python train.py --n_layer=14 --d_model=256 --n_kv_head=8 --activation="swiglu" --norm="rmsnorm" --bias="none" --init_std_qkv=0.0342 --init_std_o=0.00645 --init_std_up=0.0342 --init_std_down=0.00645 --beta1=0.95 --decay_shape="linear" --seq_len=1024 --doc_mask=true --steps=5348
Each number is 200 + 30 x the weight over its row's rms, rounded and kept within 0 to 999. Layers, rows and columns count from 0. The size before them is the row's rms in percent of the matrix's.

# layer 6 MLP down (transposed), 1024x256, rms 0.223, rows 693-709, columns 192-255
097,209,154,179,241,222,217,196,211,196,182,199,198,195,150,191,189,184,211,230,186,229,221,214,198,214,246,215,198,196,253,196,201,229,212,184,180,230,183,195,197,161,201,257,229,218,187,171,195,174,150,199,194,229,239,175,254,108,212,198,203,190,219,215,221
106,209,221,226,132,204,218,203,278,191,242,180,260,214,190,187,172,183,189,221,208,182,157,184,203,175,205,202,215,198,158,190,158,215,287,200,153,254,227,138,191,240,145,204,271,205,164,178,178,206,206,150,175,226,207,198,169,247,202,191,243,170,199,195,220
102,216,220,144,225,202,200,220,200,190,277,239,180,189,198,211,262,208,178,208,192,214,219,193,238,241,194,196,216,206,232,198,167,193,251,165,254,223,206,263,220,212,218,212,240,237,182,191,204,187,127,165,214,195,221,189,206,165,200,179,231,223,157,222,161
093,225,199,176,176,206,209,235,223,189,180,182,204,223,264,247,231,192,196,163,176,211,156,240,231,199,144,198,188,236,185,184,206,217,233,187,230,169,232,201,217,138,135,194,177,127,163,221,215,216,171,156,101,118,261,201,224,210,199,155,201,210,179,196,169
100,281,216,170,205,219,242,249,243,200,183,200,220,254,197,192,172,182,180,132,220,208,190,157,207,236,138,186,209,173,230,224,188,176,211,183,191,233,177,203,242,157,251,242,168,214,240,181,155,219,235,201,227,146,200,213,201,217,106,157,197,165,262,180,183
103,271,188,190,209,229,230,204,207,201,224,214,243,186,179,213,196,233,210,205,243,202,214,202,182,174,158,203,166,176,239,210,232,240,226,192,174,188,264,175,158,214,202,182,172,171,192,205,218,216,179,186,190,218,183,157,169,251,224,238,151,214,208,178,178
102,207,138,210,224,283,231,126,106,221,249,268,209,210,152,179,182,216,211,192,153,223,232,205,191,192,202,193,187,201,204,216,261,193,248,250,213,213,172,230,198,167,226,225,175,220,156,198,204,135,162,212,196,256,158,216,182,186,196,204,264,197,168,222,192
109,183,216,225,209,158,185,129,181,202,141,179,230,224,174,186,180,209,235,198,175,127,167,187,238,161,257,223,160,255,209,220,247,172,196,168,173,179,249,195,231,186,178,202,204,157,184,238,202,205,170,188,149,198,198,194,167,196,240,162,215,230,229,210,208
098,212,214,168,229,252,183,174,184,208,167,191,236,174,203,213,176,225,252,195,191,188,223,207,241,190,192,180,199,244,185,219,225,236,169,198,143,194,115,210,265,190,246,207,152,209,238,221,176,234,214,201,231,161,171,227,116,207,183,192,175,169,229,167,167
099,157,234,187,189,218,227,202,210,272,190,170,238,208,251,266,247,280,229,231,217,219,150,142,180,210,253,212,219,203,208,206,195,212,202,173,156,217,191,188,194,188,211,204,217,193,200,180,232,234,195,181,197,222,263,178,226,193,205,240,203,221,217,230,224
101,215,215,193,226,209,171,150,222,227,163,192,196,201,200,161,251,208,202,205,206,148,203,181,174,221,184,190,211,146,182,256,208,227,181,201,198,173,209,233,201,232,233,272,204,182,179,184,201,226,254,226,118,161,209,200,190,196,200,212,174,154,211,225,195
108,219,201,217,184,174,159,197,212,204,231,205,195,175,149,192,164,176,173,213,210,143,154,240,214,219,208,209,161,204,201,200,187,168,155,171,208,246,186,190,169,157,185,204,189,200,159,199,162,238,213,212,192,245,179,196,201,252,238,167,198,165,219,201,194
098,159,196,267,202,216,161,159,215,166,233,211,238,196,239,217,155,250,175,158,147,182,221,196,220,162,243,196,186,202,179,183,203,177,194,183,210,163,167,228,167,268,159,205,202,213,239,234,200,160,193,197,233,214,240,226,183,227,137,218,241,287,216,224,185
106,213,187,190,200,253,177,172,154,235,196,214,171,215,197,183,166,232,233,131,213,150,220,184,184,199,206,151,138,154,211,184,232,217,192,155,186,167,190,241,143,159,150,177,202,157,221,180,145,187,159,252,144,185,173,245,222,195,230,182,150,260,219,182,163
100,247,161,229,164,194,138,194,206,170,203,200,190,202,167,174,158,194,251,174,182,197,198,187,221,181,233,224,210,243,162,177,232,239,188,238,179,182,174,241,226,189,262,187,212,197,220,249,208,222,206,178,190,229,188,193,191,218,204,198,197,189,212,197,178
099,181,203,207,216,157,217,200,151,162,222,206,164,201,196,136,196,224,228,214,228,221,259,158,219,196,192,204,211,199,199,202,258,215,129,130,232,151,187,218,238,205,203,210,200,197,213,207,208,210,194,234,156,199,196,197,232,194,220,209,191,171,171,191,240
102,175,240,256,208,244,237,232,214,176,164,206,197,253,195,228,198,184,181,260,245,190,211,184,183,183,196,226,183,203,200,215,195,148,199,183,202,178,228,185,177,255,206,195,181,175,144,149,158,247,203,147,194,223,163,212,165,192,217,206,148,192,182,184,211
# layer 6 MLP gate, 1024x256, rms 0.239, rows 694-710, columns 192-255
104,178,217,133,187,235,164,205,133,188,202,190,226,194,182,182,170,210,240,221,237,206,199,201,181,187,226,239,176,261,176,142,200,201,222,182,137,213,172,156,207,192,219,185,257,137,197,186,250,194,194,232,184,210,215,174,216,213,173,204,193,203,233,200,202
088,184,202,198,238,221,171,237,182,195,216,170,171,168,196,219,187,235,222,201,222,181,219,193,245,296,188,189,207,211,223,233,122,178,164,222,206,223,181,185,171,200,173,198,183,174,187,209,189,181,182,189,152,195,206,245,245,245,213,208,190,280,151,259,168
098,252,269,188,246,226,223,190,130,163,222,210,186,221,179,175,174,214,135,194,209,147,201,191,203,224,180,209,218,114,173,228,190,205,174,190,202,228,168,175,238,213,181,220,172,192,178,245,234,268,229,180,126,211,169,197,237,203,154,210,245,159,215,208,193
100,252,236,190,233,211,184,235,220,176,232,213,259,246,208,193,177,185,296,220,198,211,220,253,164,264,204,238,165,181,194,221,171,174,208,158,221,206,221,170,179,230,182,181,206,243,223,212,228,173,224,181,223,191,244,194,208,247,126,224,195,215,203,192,193
095,218,146,203,203,160,195,173,230,104,204,211,189,248,252,217,247,190,182,221,219,202,197,249,182,189,185,193,187,193,201,202,197,187,202,198,225,245,194,186,241,171,215,208,241,161,225,227,194,213,169,164,189,202,236,148,174,159,177,169,158,183,162,192,164
094,206,233,245,198,205,209,261,198,126,282,160,174,230,234,233,191,177,197,245,200,183,186,251,188,184,142,239,230,192,207,206,193,211,170,250,182,219,231,173,160,206,188,154,218,176,178,154,147,198,219,233,199,198,238,253,194,198,187,178,199,164,163,152,175
118,217,210,213,183,163,187,228,225,194,209,220,203,213,214,181,183,157,207,210,183,136,204,227,251,173,198,204,211,190,229,219,251,212,223,205,185,174,200,279,234,199,119,219,200,159,220,187,164,219,176,235,168,220,193,184,154,166,248,173,166,250,209,201,165
104,223,205,210,250,204,180,284,174,195,180,197,229,189,214,183,189,205,196,203,237,213,155,230,208,206,201,260,232,209,254,170,181,188,204,216,161,178,212,185,167,220,154,205,161,183,219,190,158,237,169,178,225,212,167,235,214,219,219,203,162,162,208,188,221
096,212,248,206,161,190,182,209,209,221,193,193,215,155,203,210,215,191,167,218,204,251,222,226,182,189,218,228,183,208,255,192,184,247,178,149,211,204,216,180,251,259,187,209,198,213,248,184,231,196,199,155,241,234,189,175,211,212,214,164,189,200,202,248,186
093,231,200,192,207,183,195,192,201,270,201,211,249,188,208,225,205,178,228,192,217,233,224,230,184,277,184,231,193,178,222,235,180,212,206,218,193,242,151,243,249,205,183,216,266,208,196,154,205,204,196,225,167,215,213,212,210,195,178,168,189,249,145,183,213
096,197,215,155,208,219,191,242,205,195,144,184,196,230,258,192,265,175,203,240,200,213,193,246,216,188,226,171,186,207,254,194,229,152,159,188,177,193,179,164,201,200,188,238,223,174,198,214,188,213,203,208,182,245,150,208,237,217,222,185,204,239,209,190,146
100,202,147,224,171,197,220,229,163,175,228,223,191,173,201,168,205,190,265,211,194,224,207,217,249,174,243,200,236,187,165,205,214,247,208,158,238,186,166,173,222,121,222,183,197,191,178,212,208,170,185,108,226,185,306,219,188,218,175,206,229,246,212,110,196
104,183,173,204,179,168,257,192,151,233,260,194,190,199,186,221,188,205,197,214,269,150,201,254,201,213,173,162,219,195,194,190,163,146,214,204,222,192,216,191,210,203,191,244,155,178,162,168,225,238,224,221,226,218,198,229,221,175,215,158,197,199,230,175,210
095,180,196,247,233,230,186,222,155,199,208,256,201,228,178,253,173,215,203,129,219,217,225,185,276,202,201,194,202,236,171,225,189,169,179,246,197,174,197,222,150,235,166,247,230,229,197,244,196,187,220,199,166,214,236,195,139,162,230,193,205,174,172,196,192
096,183,217,226,205,232,177,172,300,213,163,161,220,226,183,143,140,211,214,171,179,182,181,206,168,181,171,205,140,232,175,168,227,203,241,226,153,218,206,184,183,182,218,200,158,205,220,209,196,204,210,157,199,177,202,197,142,209,195,198,147,252,196,158,211
085,175,212,216,195,180,213,249,191,176,199,237,160,240,187,199,191,157,232,191,238,212,224,179,185,168,217,240,192,232,151,229,209,207,187,220,218,172,160,221,169,165,235,146,207,168,222,186,224,192,192,222,155,181,174,201,201,230,200,199,243,186,203,211,210
096,204,228,206,193,221,211,205,251,167,174,166,181,204,202,183,175,143,275,214,150,218,200,157,181,196,148,186,200,201,191,184,199,228,173,167,199,176,218,201,176,167,193,209,162,207,196,275,168,188,184,146,156,158,156,211,227,168,201,188,182,182,168,224,159
# layer 6 MLP up, 1024x256, rms 0.246, rows 694-710, columns 192-255
103,185,217,195,235,202,188,186,250,185,170,262,168,166,196,263,191,186,174,228,204,208,126,169,201,210,229,245,243,207,268,172,184,206,243,241,188,186,162,235,159,242,209,198,191,198,118,225,206,167,226,211,215,234,231,242,187,205,212,189,173,182,203,188,197
091,178,206,243,224,222,227,238,195,201,198,199,185,197,183,186,203,256,216,209,200,176,225,199,214,263,210,179,221,189,181,220,163,200,210,175,206,237,170,159,184,179,150,204,200,193,159,238,222,196,182,190,104,180,224,188,241,236,179,213,193,228,164,221,164
102,203,203,175,217,163,222,220,229,207,181,260,207,168,178,160,148,224,179,175,193,195,174,240,170,186,171,181,200,236,214,196,223,198,187,207,139,250,264,185,177,225,206,149,177,213,209,203,198,184,244,165,216,163,199,200,179,175,213,208,238,130,222,176,198
097,196,178,198,171,235,161,158,221,250,206,204,180,168,212,201,216,200,249,250,226,173,236,173,221,197,253,227,197,157,168,245,206,222,212,218,201,199,202,205,199,240,221,208,220,217,182,228,202,193,146,187,190,189,206,157,178,261,181,218,207,195,152,152,184
102,165,208,208,229,147,163,241,180,232,191,195,195,199,214,198,190,225,255,206,192,153,191,178,174,207,250,195,195,152,154,181,176,183,229,215,172,182,185,251,255,164,166,238,213,189,162,227,243,233,203,264,203,237,163,228,177,183,231,202,221,205,168,222,168
094,184,163,196,208,175,177,208,212,216,205,183,209,149,182,228,206,184,181,190,189,256,215,185,230,180,159,170,202,176,139,193,212,236,207,185,207,191,166,190,230,249,209,169,186,180,195,163,150,176,214,206,197,187,239,248,228,210,207,201,169,176,185,187,176
121,147,198,174,238,202,198,203,204,198,195,211,190,189,199,174,189,202,210,199,241,278,183,197,211,201,225,111,218,243,206,185,227,176,245,233,205,163,160,227,144,168,215,200,195,242,204,223,198,174,205,179,218,197,184,165,212,167,227,207,169,257,157,173,220
096,224,258,275,191,181,220,239,101,121,171,213,223,266,183,225,195,175,189,205,201,242,157,187,186,193,186,171,225,177,157,254,202,220,248,148,198,237,190,238,198,253,215,167,247,187,233,207,188,170,208,169,192,234,236,231,154,176,228,193,200,182,203,204,193
100,184,228,182,248,144,204,172,193,184,204,158,174,154,220,184,193,226,189,250,181,202,224,202,183,186,223,224,195,201,187,214,167,195,139,169,228,154,168,206,174,216,211,195,217,224,264,266,214,196,191,209,242,228,194,204,182,243,167,224,183,209,202,190,167
099,171,183,208,187,198,230,186,205,237,201,211,144,232,180,212,207,199,215,190,227,253,262,195,229,262,190,246,173,215,203,158,227,213,241,172,218,209,194,279,184,228,175,167,202,217,224,248,204,203,248,143,235,208,166,188,202,174,196,200,208,201,187,205,148
102,200,169,199,206,203,196,219,210,212,188,202,208,168,202,173,211,181,221,263,192,238,210,240,252,224,170,206,196,187,172,219,220,165,191,224,210,208,248,166,210,165,170,123,201,240,170,152,231,190,195,170,215,249,204,211,165,237,262,195,232,172,155,231,166
097,184,228,129,203,214,231,216,183,195,178,190,189,157,197,159,182,239,200,202,162,209,188,144,199,250,192,183,153,170,214,225,227,189,239,203,179,210,252,232,199,242,254,174,181,181,202,150,225,186,210,197,186,198,190,195,214,183,274,121,176,146,176,154,250
096,141,136,183,172,173,196,208,175,184,202,195,221,167,201,206,206,200,194,237,211,214,127,213,162,230,240,223,286,219,228,197,168,183,209,213,264,217,201,148,245,224,215,209,193,187,166,137,201,152,195,199,231,258,154,198,239,209,229,223,197,189,205,250,190
090,254,244,119,199,196,225,160,185,231,229,190,247,215,202,168,157,250,180,214,198,187,154,233,174,257,183,194,188,185,194,139,233,195,233,219,213,226,194,145,265,97,265,155,205,162,191,207,222,179,177,243,190,226,175,191,231,228,142,163,169,239,217,248,197
101,188,225,178,154,169,167,244,195,192,192,160,187,194,207,239,193,178,226,253,190,168,196,221,179,251,216,207,217,175,220,210,180,175,197,237,272,238,202,228,185,254,203,209,223,192,182,147,213,204,209,214,164,200,217,246,170,155,200,187,219,229,216,218,174
093,160,180,211,179,253,212,198,184,207,209,119,238,178,173,187,207,189,254,209,195,201,176,215,196,200,190,193,130,148,217,229,169,221,253,210,178,206,203,220,144,212,159,221,190,187,197,256,188,236,179,235,218,208,249,173,172,189,187,220,206,234,194,155,189
106,152,172,151,275,218,261,163,228,235,214,227,178,205,190,200,189,174,197,155,187,235,209,228,167,260,182,201,161,226,182,199,213,174,166,229,195,215,189,247,115,228,245,173,215,209,237,158,212,249,214,184,166,181,208,270,196,155,176,110,188,202,206,121,217